config.yaml
qk_norm: false
tie_word_embeddings: false
lr_mult_o: 1.5
schedule: "wsd"
Each number is 128 + 24 x the weight over its row's rms, rounded and kept within 0 to 255. Layers, rows and columns count from 0. Numbers have three digits each. The size before them is the row's rms in percent of the matrix's.

# layer 6 MLP down (transposed), 448x128, rms 0.101, rows 291-397, columns 64-127
100:171135134122138151135146186160093138133092141097112121108102125131151107163116113158122117114142114074103118109146133112160065120120129142141102129139138104128137120126113144126128157116159162
099:090115121134159132108135113111133140114145144112126149109097136153140144105135135126133137130085118135096142123152141158145146116161069147095139131074127174150146077150164086197105173145127120
101:154171112182112116168140156149157147126151136167111141141114139123124166142143133108130129156131129159122101167145141109122159122134040143106153147088101130121162152100147145082081136147157148
100:143099141191111152153158123124148140125136095105123129113153144125129123130153168142069166108140151142108094151123131138146133146130155118083108144099140134135142153103145158123114095150119148
088:130111131159144110139117142085168136112150114121133130105141160156116126106131141123162134112144099180128080132166143150132115114148111148104126100172112149091117124135122125126105155158122131
088:165110090103147104164130127097141136127129123071089115122116088114082114092115107163131111116130168102130138115125182096140153106113127165089095131137165165143120137107140100144103170111149158
097:135130125125119078123090087092080151138124131148122081119132095173134164123137129140183108106114135125150119086106151154175186129126123125091098141125126142107109144141133124152096143159112149
088:143112111145122169145175154117135104140167106171124128119111147117136068113084161097082113106078118100129110150151106137127103091131125138101139114124105127145097153160126193136152142139171123
088:136147129156125114144087118144143086103147109157115177115143130156159140129139148105090107145106106130162086122160156130126113120115124119115164140140109174123156131131134154121177131133123146
090:118083136129151104144081131105169115140133131097121125138115126116109141114151142137119206124127133122087135130169115092137107140122136128100115133144106109105094131115152188149147145105153098
091:129152148156142112097136147122085120136120124134157123099096083105113125115110105164103087138104189110115141165111150133113146089159072114154106111116144138145132127137127137153132103151120119
106:100181138118153137113131127141128119137148141126139132128091138143115122103106167127102137139088080120098144144149141135148170117123134110115126149098136164168132161079112132122100110119107115
124:165101146136078129139169145083092119136091133085121151145135140115131144122158110137186163157126066162173087115125113136122133139091142165127152122131137112123141134097098127132126111164100153
105:109132163135176116141121173152090147173123128106098156132114104157130077117122143090122108142125118063125117131114157086145157125097140130161122090175110145152161167100102148106150124112157106
100:132108120118127154114133144090130176134125121149180167097103153093116141082159100137077158166167147129095101136171142118125083084138108124115150123139147099176101149196109149103150146125133135
097:142088117151128154127149111122155093111102108099128130121098125069143109135159160148167134100148132131110149131076147145134134141104086102147123084149151157126102122155119144134150136140142148
089:140102115164117115169120115106135156102115123135200149136109138134081132161158135069110122139132111136119115113120160088089111152115169097068124121099150131163112129130128136130156137105145094
097:151112159178098129147154082116119104121129140112100137134132121120144136104130124154195110140177143139162160131122141153157123148094107126150113135168125086102129112116146134121139099162092157
085:092103109182146130157103098145113141096160110132138147130132088110131133102137131169142141127111128125152110195087122167148121106085161113086122100112165141130103161115120107153124115143128094
106:114157115149097117123113119143142131115105158110147088154131130119142118129116116162120125173140151117082162140132155147133108124107131167133180124124147103095125158133104167117138153136143099
088:119168170161104065109136107135184126117119157127123134098101121171074148140079097120095110118139132146137118113167136141144139118106191089144087140111117140179158106114129105087132154130149119
081:123085143162124101090156093115134171138117114111122179117062109126147105154110145113118110151137163098097143145136075108109158147129154080123137123094119121115124104111159179136143155099114134
107:150096138154174159129109137171158118137085141115162103099162110110115094109175110114143138115138155157109119142105101162119130133156118084124133149091117159139097123191128137151131119167089127
114:155114162110162113144137124091149147155120139177131088124149147150141132131117134117163168118152192178124124111153103112131144118129100096088108089118124158115141136129152129128176138149173115
095:113093145113130164157129119142165151141115171153150126124120161115139140126162161077113170135094118119121085151127131134115135102131113097124176121161137148175107177161135126134159150096106115
096:118113119116143147103149115120140150129138140124114107121119140117158139124110124130127130136109168131111141149119126104141094129113140152099102107112192126133091130148141177157153121095150166
092:110114140131152123143158116096097127133109149135110117095138163127117114162157105115117105133119138139118174102139138138092149131087107163207116143123103119156132143156150118107164150165094154
101:104155098101178104138139089092091137138141111123159124128130135112149124126086139107083159144102146105128100158112138093143161132145133090129142124145154132160143166121121153124171180162124126
110:123119090177118130118107173176137144122130117122088134095141122153128121154127158100148159084090141099172122127070082138129097152118154168151140142123119135118185149096131102129172122113121085
087:146144163149116122128113138120111130129074140121137150151071112098154164104108140150134102145136112138129161129106134120103115133131134170109190137058133097182122133138141139080149164119119099
082:115151169162088155135125098143097119126115177071118150124147142143144137108106109127088124159128137128116133153131089156146098159128163102118100139162156079135153115109089138072131164129104117
094:104103114142136148105099110110194112178084129141101110147162105130142115157078141110084132125073128131111148096129123138118167126123143102137134086107117114146151150108157133166106130173156160
080:149091163099113152149153126132130156112101123089113135155132122117143154117103120156185100112136116134116130115157153130131120142058135077112119111123126164159111146139119147164101129170138155
093:121148128146120111148102158048108088167119139139121148130145127168158140115121139124124124156113128152141130116118143119140153152125118175138097132121152112076096143117081124125096097128180148
087:135099146180125161099142092126131141117106063095147144123114118113148098100098149128142123136165120143156146117151160132129118113146154135143139116080103143146147170125152127128164134157151117
108:127149144134125123146130112100149150132115133089148159105100133151107120170139117145083104112147152133145105120152085099158132105125149117153169104130107115139124121124068127194127123098141114
115:142116108085145144181082122078120135116103125109167113125131123122080124138175120111144107124092149063107127108161143141138138126128122139111148098150128097104129134148120138160130123126192168
086:132136154167187128136139121079162129089147133127119124123110120119129136117132103072149132172115117101137116118133158142098118126140134108123134148067131148120115117111131119157126144117145189
099:133151129127104161134127105110118142091134125096146199155162146121082113143140143173113084108095127134122124127088118142141128133154115119137148176150121167114140142175138138132159120136138093
104:145137115140141135155126111101181144133133114142127157110140155131136122142130116153120121132175139130163167087108122132188125142111114147157149154096114166126102171145135083119090159163113098
088:066123143166105125099133135132125100129127148109131100120139143112143126059152133145138122103107145077159164153050144128113146126103109126121159109170155114116149119116132121116149107113092125
096:096112083136124049132080148140165118118119063125087163122126102156101165132156161114117176161134137106094084107135129128131123164137129122149138136159126129148119124130099121115107179129137134
082:125098126170131182155129093129193123110141109135120129112106141154113137109167110138185177133073127154139129141132135106113124122100110100104094130098135143129172081156128148110182072140151143
104:166140096140129174121173112127093137131112148137147139115104156103170113165127120112043135192121109082117100113131089116156103164116123109114101154127108103106193149136094085110101127126118126
110:151127158154093124156131148110116126170110163105093155131123161126105088118148104111168111109141127116145099092105082135106161157119141118098133142157135093121149142122130141081136120110163120
102:119118117138136124101150129088128102116121083149155100152097105095130114143106152093160141090109109099139099115120132109082119154176078121114134161124138098174150117120083130141163133164185114
125:127115120109121106132120116116113124091133118112171155153113139112125129121152153109111130154124138180136121127106103123164127184118122133090184128126106124152131111090122173159118144131132117
114:104144117099161116134145180137118104124132110093138131120133130148114146168103145125144105101130137114125116104112097141083107131102139098149097119114135092121135128145100148104159166164121141
117:133138108117110094116096121162113109148130097147173127121081163093103163083126120134117105124132176093137119133134150109114144124154124126098126151161120130139131196137059132132134094091138108
093:139113100160103126141113150139134117115126151150146108104116111162135131122108098130125168158093163069116181107119146092120126104150149132148098103166155119120140103110124160141107140123203123
107:116148118135164128149146090119139107133203155127162114165117144123131138127127175095134127107163148128137092101119101130146099146159124120137176107099139137105132151104124131162149169100123148
099:115139145137143138147120127121109093183119131189140144118096134133128109141138163106115116137147135115110115093147088133091111094141157128140186106122159064175145109123115102079165109133140167
096:110122082123154125141120109136130136103143157132139122080098181121129109142134108130101161120131118129096149123130154132180096125111154114109141115144118114166184132076077100124157077124134111
109:134170141148084133123091126172159107137145124139116084140136130115133126128115100136232161102140118168083101094119086122136130177099122150137145143105154131114109111122138128114157133148112138
109:130108158153162135142091180157141100118115129140110094135135104122101088141166114124159158174136171120155123090120126089137090173101108149161159143094158078106118099134106108109138143156107129
100:125184137138176141130099139131122139102113116148110056122102160162098158092109150132148091094188123151091137097115132128145142119105124165116104094111155160065097137117107115110093102144140145
114:124107125126150097132193129187138120097131150102142094157143102126100111127150133125108110144145159103161139147115093154138157136119107052149153117149146132154176088136061142144105120074153143
115:122100102120066143138120137113170131175106094127122156099162163111117134128141148137114138102146122149116098113145132153155180169144114091104111108153134110138169118143152132132116091126141119
099:111118128148103127129168131144129134124124110065122186133090109101126119138150147170134118152133103149115145122146144149204090112119153166165126103152126128106149138107152127148128108068136084
116:117139144124138095152124168109142116156135140123101047095177104125101105099118160170157127131157116123150107135114122120144126158096125120138107151117086177106136142068095110137142166159131068
098:139145087146133134126114099157102120164097141152141123119103119082160109091088172144148120136099103154152157159122155142120156117153106118141120139078116130104103160143118123118183151137132074
101:148154158099137113176106106114136145144140105086126094135140161124145123125105165159107130141136107094094063128157145095139109104137140112181102164126121113150188124113122142174179095112127141
107:163103129099148123105132136145129098171155148166138149102118146116141132134120135117128146121134126134106113144179127126112121144139109095106160108162177140107124105095147125139138149090087120
091:128122148157130149136152123152135110122146092130168132136121116076125143130107134130112110152115132125110119180140126138097113082122160097125176131174107111096164138137134149137178135145127135
098:118160129133132135127097134106179108140135112144108137096111071176108119103134124149145064131137144115144099172118157124139092128116130130089111172122106151115118103091091131150102094154152124
105:146088160146137145146102114159154140098064138127115147169137182176122062170160135136151121183145110123147151104139151148094121103162125105121109089142126090140131116138160168133170103152161143
090:131114125150119087157135080106176151115069081112121173157150138071151109113125138136106140118082134137147163131134104061142170157135141121097117126116170131158120128163135138158119094159145104
112:123152155118112110069121120128129147142122163156106148096127127156131129135116128124074057117114134096126125113090166156136124120172171083152090128113141160162116131132117141123130160172117152
105:154125156116181150106130120160138101101124140104142138116112087108184074111132114196148116104101168110157166131111144154085154160128136170140070100126132150119170107117119126150138143143129139
108:128166153114119097105133109102143126131125132109124103128110140190135118140137104176143148151154154112160129115180119110133102100125108121111092144117110066161109122117110132140143149143163130
115:107119120126117128097097124117102177094122176164185105172124117144135102131104099154152167135101149136125165147124109132129097107174143138125123101144116093110140153118145125149169113167099120
097:105104120170090164081133156113150157130147161157148128108094171124117127081125153092152152109126095133159091128165099138061121105134173115099147146126156140112124135130126118088121128113142135
104:152157113150115150130115155105100127110106112151169110149067121150110083100126156153094143151133123114123142131127131131150157119137129094136129124122142084161165152141123117104157127095184099
089:091162169125131102168172144111129147109110133101098097197085119111104123119116121120134120135133138125069193144122143153146113097130129095137122122138162131123115132120157108140120161129098093
103:102111108145184121110141111065125134113120143129137146111146165141071166150145148106176128086142178121143153144076155104134081098118075145160117119109104139119121124147142108153145179119132067
106:145127074130107104148118172107114139100108121149142115145163122151100114167115144124123063138137125136114089142080136101126149131142105182148149109148143130146144114161131190092149120165119098
096:127145112150158115136092108139165127103132108120125183110075113135104152128111094141091129156151084090126113146118093143128122123110152148181103135139104086138109154170175133143144112125172122
098:142158134122131136151117123067126134114134185083133097166135118142134132128097134138152159155121154110087154132088100111147161141116154149144088110102133156083160156134099097159115147111129132
094:154103110143111125153148101098151106189072139162161125130162137141127155153117083167104140127118105171101166117163144082090133113163149149093158104123139135111146142190115181107133128098140138
094:150059120136123102160119140134157110143129142120137087142149122109122157081144097122164165133102170125123146107165135132132100086127101132118152141129161138091170105153099143119120134168131126
114:122150138115106160117143108153160165141082120111123185122130120145146113112120097142112128118121101072122112152118111098129166169087121124122107134165127098125141135121095150155162120108117133
115:122108151136130096143157118089098096129150129119116133131148125107127154146121184116117168162106102088130103129102154102140149117146145094130134160137118108101181135088099141184125143165114119
093:114109141135123100144147145148144114147116129097169133166118098134127150107121096145159105120128183092144143157120151135185135134128103146115085130105121137135140112092169118136100130172116109
096:116166098144133104157113111171106153093109123104129173151117128117079166187127157159149081136119127154106141136115117123127145120137156105128128163093123109136104141168164176120129066121131143
107:124136148135109125154076120114177111139094109162124123139144103144138117131110081175163144116137140131105122106149154110142110165110134163091104118113104141123120143120134138128103156131090151
091:111144105122182129113104152115127119164127055100135138148103136112135174116143125118128148094115110129139113113096192164149129145090084129097161102155152129166097101113139128156160138130116165
102:184122103100114116115096147136103159118125118129117148163141128137135102138111126121064096088214099101128111164128129135090106155137177119128160139139096127151127139110110166182152162136145108
097:137141157126111128145140148151136154114159143149146105154135126148100140118083145169143130112163148137107107119151077133156143153135098108120098133153082123100125124109124157106132149129104126
111:145152095111163093098141116126137127104127107144158084135099138125136101222134149088120144141133143105121109101125106132128154059113090102120157114168165158143134145138119126137109108134087119
067:128163112153165144137129150100156144152097155137114113134151126110133144102166137164124150123130126112152065117131097079106105124106111122106137153131118103165116146092142133143124139113135136
075:082138105176143122136183085145091137089120116106126150136114140110146109125116163101120136113166147106113099134088151110129130121143143107142103107109105137140134116148136121165122205109125099
106:134116120141149146113142160103142159110148159125189146091153118096101162125142141155179114130079137161182102141124133129141121145138148095110119164141126134085126134107093114130154155113117127
087:115130143166115088101053131151119127170150136101101135115097128145153131101104137135110124107151099133133100128179129106122114129118097143142133102121130134136100145130118116150133094166124194
105:147112132171105156132134108095121119180126155105153152154175143069136137117122083111085110116102127124152083165156103101127149122143137109127163056125120100132111140142150165130092094157140130
105:104145127138162129109107107138122135147116196122127110162105105132117094132111118122179128137152104143108164129116113116113123162078106169135098086142157133101079100108175155142124147141151142
104:124146147090102125108063105130150111118135158165134128118195144120099142111135122123180130130100091135067105131098126121158129152101134102157090167117119165120139138109145168143102120182100113
101:142146086156104120125126111117074133136122143088124160135103145147121093123111117134054098135129181098174103125122135160132137137134114117112077132105131113151123144150133134164119148169144134
103:112145136158181171145097099133095139124160148102116130135138092122139128125112134126154128119161147101111136149143142084144158152067144121147146103168080149163134079113128112106130158088145084
107:168116148111159111113163119094200108113101101108135115123132116144125116109119104093120129140141170178136109111122112078104114122101149134126120146128118114076105201089104123108178101135163127
108:139136136106145150124142137122137141117119118113155125098115157142099119113156126157158158147129124091138114128148083100134142091093128124121089111103093134145124182114101078159140145147146128
073:129113097178137098144118170157114139118097124137141129119156115150100136169114105137111193146131114133139090112117068130120091132140130125105090114136159109147140160115169124109133062137120138
091:134147177158135097138088132136116167133191159139117157076094123162108145149129114103170113112125133141128132127136145122146095145070161133108069123133142128165138140117142088149116134127113153
099:121157143136089110105115084126188115114147127126127102149109120117133113133118081162146150123151141118096168147152140080140109126121144138115143151090129139113143146078118124107145165156160152
111:151134106098114079090140153160121148142121120145142163149142126156112109171133167099122108103153152119161111124121094144171129130140145131116124148118149127134106073074159092089139126142124138
105:139117111126153156111160119144138123106112116106124130095135133151109172124155161142104126159112100150107144168131121149101172170143130139102141115155094145108126143146054093166115138150131155
101:144101117138125120154140159122078123084113135125092124158152119146140121103119150143148126123143071141142133153099132102145164169143112114089132166116130154106134099104110154113133163144119107
113:141139112117177137136123167116127112132100123134114130094148144172161094167113142135077120130119130100149040139136157112103097103172165129129138103147118117154116144132111150133125154115104133
# layer 6 MLP up, 448x128, rms 0.189, rows 292-398, columns 64-127
088:140145123109122086117147104107128130128192110121183116145097146146143174079135105117133136124102110149089158137151151116113114153138140114148156145129144128129179097126078129140109118144132130
098:140179139134115121144167111135138126128132125133124120160089142134131167124106139103154174099121074158130144137155110127109107151094081156153106135104153133114145134105113118106113134131155143
090:099149123126120091123155120115131112132141142124112098169146153187135149152133155090107142142111140172156119099132163174142146130155118163124162119114150135136095122148121132152154148145082113
091:093158143110144129088143082147125124146123092117121088106135116145107139132132130078095091156110128158136147132146141118119115079108129126064144128092138122109178154121136129141097112125106138
099:109089138159057089150146116074114100111139134155138103133109143162099121093127146150129143153123106111154137109135121144119146125142144111116154125102101131163158105109155172112163048116116166
108:140112165126157138157136107119136122142100103110173094112116103154102173115131095134139122136094198131127138102115124149109184104131124155091121146120086120135106122131178111140135111143090169
092:157157163107134160152122099153099107117123114147115150123116145117138132093073103111134131145092129143083175114156156166132099132133130100131102150134160153105090126115137125149147164115112143
088:155099183128123124142123107169127150137110107131098145128189161118091149129116106100167113127115210097140105110118123124165100120127149128123112133122126099091142178132106130138132137117125103
093:113137208132162097114144177102119150138154095100131117108125159118133104153136119132120115115130063155141140160110121186127113118131115167145146147119137138145163112131144116123123100165124125
093:150143176136110102183120109101135122136142143175100125122103109123147118102128098127154145086151131152100118105150149127137115152110093088100160155124131126162160082159134102130130119092101149
103:112173120130169116106109116091123115135140099151123067154134161175155142144103152110126150103110122139144139151104116143155131139158156098146090130106142132122118124123102170139104116142167129
117:164125143128070163131139139126132120111124090105111091159151121115107134126111089160149137137141094160110081103145137151096105133127129140136097120123116104125148131132177127104134120125109172
104:131103178071129146144153135136144113107118154142123108119106140138126118101126155095148141130095161097128149120168141117105104107128131084122145111151153082118138138109146155122089096112181145
113:167129139164146116154099117101109076110095152163090117106142154103115120155110132129147119149119117151133122126093060091131125102131101128132119110117114107123155147135144102123073116150141128
091:115118131134123163147139075086152120112124129197129127122103118094143128135100144171147111125094112116168132104117133057137143160166100155110104072156129129146132142164119140102146128099134148
094:137142131096089134107124151113104090073100113149091123140152087158188089138123162124128133148135123096101141133089095155141124168120144154118116134102151133126170112180095105116116142123140117
103:098097132098107110170107120127166129165121107148150108096159146136107126143155109132164155060110113144114142118116100080118125125081162109135087120133112092180166163097142119120130134104116141
085:128142177153099112146142091132127125156120105138123085092087133187084112158122101128141127122093122135124092121110173135105145108145114133153122136111125101102124132134150154137141157128105102
106:132121122117140156141136129094083126108116129133138174145147073160116146132118137090106088112148112135119129095170130143085117167129150124140128110116096104147180140139134117104127144089163164
086:114118127140112141163119159104061097171168105154087137152153166132149117076118124106140169163131112120112153107133114135131140140159087110124153115147135112119111138128150155130126116146143140
078:094125120135117148182126118140128093132143111114126108193109150121136119090149083105152114140120101100138107148155138133102125104193106146146132119125139114139087100107091121118115128109108137
099:136133160117145157134085140136171100081126141135107140125146124158115126095134097138163143117087109143116103107148114149106102160152123122113094129105129118114166101118138167143123131158153154
110:123129151145157100124142173111142151154136108174140055135103115150155146170125112136158156157142118158106126106147138139104134149151117133159056082119151133127175105141140131142139177107107118
093:117098133097148137169162078163142126109095153174136093116097108110103150135142123151159137132118136133128155180131135114135168132129122084116115110161084174117102140145140116129181128113115123
103:127122171112115150116176133126159131124112138106138081071131126120157139112146125125130115079145132145133106079116107108088147151155083134146107089108118125077099121118129120143165148152114141
087:144145133150101124112136089092122155139168146081120123117125183121128155128105113162139131064125091114167140169141119144114115152161181107082153153110119126124164113136108147105120155102148133
103:090119099119092102128134156108118122095138103144129125100133132100110122176164072128142089131142107158136099107122120129091160153099090139160148076120097129146167127051121131156111128117088129
104:159104138107100163125130143123089117116145101117124168119073116120188125128143114142142149121125101158133102096161110101121117149131117172156095149111115129125112131151169104106117103140109133
089:151113128131092134137128113115148106120147120135111141142107151160118143144106140125131113112138128113110112137118090130138202079084158119108131130159090140153153097132114111108120104139157113
084:131139125078141125142156125106149164128131083170177131149153115091143118149131111135122104108145130122149169102107145139095152134133126149143162146131118101053138079142144181142131143151107107
095:116177136133159107115125117129159127125151092116083112151152134095135164103119151134127151098093090118111171123140143112131108132176143133181091177100137097121113124177116174164127132108132180
082:154149155121077136160111152108105143133133142128140093126133159153127107085112150137110157118136156136125138126122087144090152122107098139138117157084122098143110142147125139122158122107072103
101:081149147093140124136088161115110146134148141134150129109127078122097157162165121100170137077142118140164151125189153125122108138104077131110110078132153116094128157152121113096112143137127120
093:110112092093146076131101116152107109161128173135104110129161136103117094111109143140119108079135128132104138134151119102119149076120121146135163159178157125085130131157128096151129130154102127
097:101144124091094114118144137145130142131126134124107098130123144149108144159122121158125110169086134135131127118154133177117131069126137168150098135150081186145165062145124165171125117104115148
118:139160110096114105143091110111140155085137117110138100129087107110107132100171189117136165113127122120142150094117086120197134137136107143118120112146097138162114153157140160127120151106200156
096:140112145125131153136121120175172151116170113164109165146133107087114124112125190096137142126089154093145172184117119143111085108101156111157094163105128112099150116142133145099149108129104171
104:079107145100133107117128114132182143097126097150142108097160109152097111078123158167131156136139097126159154098131101147130109136165101156145149155068112153175134131150114126149125109104179098
107:121141088156107122136105153124164114102104105138135136132157104116140173098105119181105139117127110155170131145127120112115123121135083105119074161146122123103161095167118106098148165121137150
088:147159149145190141122128157147143123095119144150115147121148134136113125188099075069090144124135120135105154091127151127162153055108118166154147150122102159136092125123148135084100130096105145
094:149121111126143124154104162143113138115121118128178152098119137144142091115135122146143152113160157142156072112154103131155132122169127147157077143105120117137124134125144155070121125123126146
088:148103183080124154173124138142124091115134189116164122088102145155152114127126114162173133114117140084144098093104114137121116137141154112114165141101160105114132123125173119114118175108149154
109:069099081172145151158112173087128134140143138153133122115140164111107128146151132095132107112153154163116111105129088126123123086138152105160108096130149120159149117113140153088105118127150090
109:119110154136103154147141123105189118135100132112096116133082133119116121124089125143140122109109135129112102153138144177106075149135119107158110130107148082120105128147141128159102116143150093
102:089110121106097117124181159114165104113154141129151130136129098094115109121127141118177119109100119123147116127076162120141113105100141094117148098118099121148150175142130153140102150098141134
115:138110137101124150155107134108122105122103120118170151076097149087161102116141126152107147169110136147153110114156095155142137140101144144111158140125111116108083114156129149156119141115136111
110:140108181144135109126141097093144104129094087120130097113119143125140122095096092109104100141097147167119147101124105137120097106101107104135113181128125177142154170137143182098146129127131148
104:148117122111149149111121102095136121155098148158096137161121126144145144148165129115096118127094088116107131117113101102162154141114151134100132116110096152139123118112123107150127123133114156
099:123118137118141117110096096078089143102157129169119144122156137106116136152109085175151110152154125139108159111138124171130139091109104119141140116147143116147152092150164104139103144119099103
106:161102125104097111158110142143159124120174132110142103107153119127108148087151116117136167100090085109129146169160112158097124110113168126191122163136145119162152096125149145138136123138123149
106:104156132137100176128160167130130142125115088114134147101104150120132136120143120127158089104111140132123152151147149077115146094105151128133142130160123093156117150111172148159180148103138106
089:092131132116095112194102163114178095144124113104117124105151094091077160166128131171145100133111119125136110144137132119130130139123116166131161188145150147110116073145155155147101122155155151
118:111131141114132124124112111107130095139107095142124125152120144083077159114113148095111111094162102177106098127128134216147129092131133127141187100131136136144122143117149086130131077118116174
109:095175147101156168126127085115127151079097132131115133085139106126107156156134112124142133108147109109159130131150101134200111109118153153144152116113094084104096163111116141136105090115102103
103:099151103108125144121113088112100113112155121122091144075126119135143183136148161133127099142126096084149145098139083114112115115104090123158187136124088148124147115136154136108150127107132134
109:122085089120118149163171125093090099098111116117158109133116138098131180150132111124133135149136147105135144070165124098090155132152165126145131137145138132164158131160140140158117087124119109
119:120098114110138140171139082097113133143096110126114095143139124122107140137112145182165154125065149124171153068170111124150139142110098127127129093150129134136095115174137130155083101126119157
095:153082107094132151132138109149145142136140131107153176076098112123111115071155122136151159123155136171092117098126126086089134100140180114085130152128082131116102123137136143157135135137080112
127:126084136139138084155123151085124078130129120161161120121111132133119129140141121117136138107109109163098135111119125087139130165152144096153115078121127145120190059147160109094141080115158104
091:125122169134157121133142136107097102125159101096118119134115142203079127163140088121134139118162126096135127090086141146084112096148162115135101117164124132136134117147107114104066143140169157
102:134137148139116140112163069109128141133085143132092089149171154124150152147135130140147128093151081114112097109174168093193132139127108123122122156108139128084151104110158133157126077134105150
104:120183150099089114144115163136108185141152137107138108100185132162163161098141115137122130149122147123100106097151142118148110127123136092135129145128132121129085100122120123067152121136125127
096:127157105137125105159126140118173163080130135155148150145122153128156138115139076076116133154144137148137129152098098119103130097158130114148123101135128116103151108138188100102125138146135075
091:119164152134117175147077153108153141108156130162149131131086102159098167129099088101121095105132135109125131145180134134126115144137127180124104159128108168092129138131157117150084110146078141
099:110146125100086069150135113141149118100140108145102168101165132156149130186148119152158089105100101170166136097122123135112139140144130123110112073139103118119129130107130093097132118139108153
090:128175145120125099082085179141117106111145147136134098120131098172115132145113131111121102160110114110124099099136117163132137135167125151118114090143114109137156111114185121108152099115108144
112:150142165110123140123116154129130112079123138175148163160069099131108111128152138107080166138128130146157130124112103139133097144151123148147139122141075116139104094160152103064123104105105105
106:143158164090122103191115154215119112118139114117090135146153121134148101129152122136131138131104155129120163119119112112093150139111103125113047104123141131097159129127117116103145163105121113
108:147136133140122116152147143094128165145111154125102167126128102154127126122108154113124084107132158175089121105148156136127125123126153128139155114115164130118106168119129102184128108092116124
110:120103124125131153075092121094110180143129138140172115142138124171156107142129116134153167139084130125103162183141140120113137110114118136138118098144142080115102128142136113154110123165091134
094:132177100116105152141100122111130141111132110093094104108150099139130122116115128114140133130183134173173150126118125124119110109140095159143129097137120096091153120158110115152142127137109121
110:152132168091083132111144146102105124107116105148164090096132146106108151141159125117142129118082136107125143157141096103115128112153119132093156136184108142115126139088142088094121161189119113
096:135138189121114111089127106131164102123110115150124070168153089118149138160123161122174133139069093145111139172154135126104109098116152056134117143135148171112137132113137130101138152122187129
107:111147122112118138126099146106087099112160142132170111158176135125106132122107139121146115084126135105134138129084157135084141163145170103097151146117113156139150140108144086143129132135133119
103:127142082119131113130161163119157161114089159132174100130136066148157111094155119136160126118118112128150117135161114092096140133158117129159154142126132147134111131130129145140119089131106138
097:131133161122144156136088162096150141174131141152128084117153137109122106125122134115141132116141134096140135115127136148091111137141122105102176101136188115148147123153159115116089118168114100
111:104115089164118081109099122127148119128101149141106161108149156127133172122135127153117093140101174092093119117123101097136086122118109098157148121159084094118131116113167131107082094120089134
098:130150129104116089109120080099133094088160169141098121133093110124109112098130119100157154121159146150155120076157104130137093063096128133116155148118116130149153109098143083133119108152126134
094:089135133104144108142096151145122125108138161122153128131104159127149114110076069157110104134145144129059137160178112153105111117110120145139121133147086104099106119099126114103134141074146114
107:126102121103138151105159141104107157134149148158127102099139149116134112118131147093125141148137119135117138113157101173101106087138115133135127146162107123157104071170136157103095132105100140
115:178128129100118118113160096106082108108144096109142117135107174129142176136155126156188083131077143106164143116100134128133108125162148171111120110106101086123186132120143136179154159117132113
098:085104135133111127143095137145181164125110094112149071162120131095077109114114154098161084078130139139109119152129140149149124110146115141142154123144092135126110137127156100161125114140162136
095:164113118092126099113134112131111153118150117141129144146154111108149142112150103150162118136158115108135157081138122121136151117150131115133074127115112120121137127128177116139141134089170143
109:132107162125121103169159154084113125133143091113148110121146121132138142134145157142142146148120126122111111094157103105138118105121127098096096105096140129107153086119138156112130137119112141
092:137094115095103103155114111133149107123133149138144130128086099120151147136127118170130118108096141120140112172100146187130132081156118115135103133145119158103076152157116125149104105108161093
105:114146115105129095137131171160137126118144135120150105166132152184148143113115153106090157101121102137155103114129136103100139145108158129153103172131137121131103158135123147163120111110139135
100:101098111136103122107122101138166145115086157120144151165098122080160122097104145103104119098155146141155129105139093143121104128139141140124159145134117131098115136152131088156155158081148182
104:145122167141077100164122114130127130150142115125147116130112148106153148106123112158107167119132156110135150115118111117112111097175085104113080161148118130140078149149119151151111094171140175
068:163135126089125139135138108135150116142097136148068113111153126109143132134135129121135158131130110142153123131148119151099084139112106139175122092129144139182102126124131135130101138135110124
078:080137083118148127076183122118111140119126170149090133142115119096143135146131141163155148162118161131112119155132114167094105131104075138137133159125118093168143117089128063147138137076113167
115:133173141108121127080130127085151152100115157157133149140102111119098125104178110112100160138079133106162140133150111115125159087188149152139128140130132144139126143145149098121156096125139151
085:112161146096128103158194060130129097118114138129168108120127083101131106135142140088097144172127107137116163119119124117113115132172153123147100136127123092134155130133119138106068158108105072
095:177123125112118141143144141090084127142138070134134105130107140141145075108106102101105153160144138122122170113150134143154110096105164082120112100107084109128158146114188139148117108133132095
109:138103151176111101158113099144125101114118116107134132101130130138187119093100130101134088117125106133134115121138103142115124121118135143101134170134145175124142095143158197089067119148165157
114:132180153150102121176066119104122124149153148127147141154098154091114134127112099178114091104132108173104123125108110091116115126103185152145135150135191117091130123089147075124142101111130150
096:129092139098124118138110088127131148136128138141140097121133137128135165160150105120138137145125120152093162131132092184160149119049094106123161130130123115095119123119114148114132106129115172
103:116115095134129136155120118126154119118089079186185076124127123130146148118131125126125141159117185166155136074185121109172134107136137116122167171142081087129113119147127097120125124153111156
108:116132166118138129117137170120136114120164113176148093131136109130127138125090131140104154115125132116151127106122124147096129106082143098105123111126134096148148132086125118123164128164108099
107:100096122126138112140115154084177148143123116116134143186143143090099152072135103115170156125134134160111135103120133147092121119141129132090132106125126110114112119153107133163090141138121120
072:116114124129146104073144108121118124113124109164102127151142157158104105085134128118169140112094114126119163174140124155139128131138136120128121060109160120133135111113167122137101102164085140
088:122111102140103152119146131130095102113081089135129130188107130136144128109118168135130136175122093088152117163097144157098132113136100108185141117172103120108109092177108140152142112141136155
100:183113146128142099142169143132081085108163085132112117116148159151156124149134157146134150099090118126176142161124119134095130139176108110144115121148140129095137163134166121111138126128095115
110:117131080109146123184126132102132149103153121093114116127137085117110173161122116075166152129147153108112139168114154132129138108124082089133148116135091148097107142092176104117109104135149144
098:115107127115123160179147128116150172121118130140114101110159150084128180155188153149133134150106114110124179134134124173112116162118124111106101167130117148146088130130113151136126123127125167
106:099134119089104102162089148174147105087134094140155162153130113118114111125091123134141139106146104134093153146099149135192146099084169082122108134086151138133128129125147093109129132114104142
111:091149129100087147094105121135149086108114123107094146154123141116159108152097100168111115130152154105123138139180181157135133154175128143129093179110081075132126110149123134140123134137115098
081:153138139111132147124133123107115162156119136115150098111156144110157155138158164138157120115137112147135161119123137112117117135155156132106168110151110118153073119137115136150098154116081116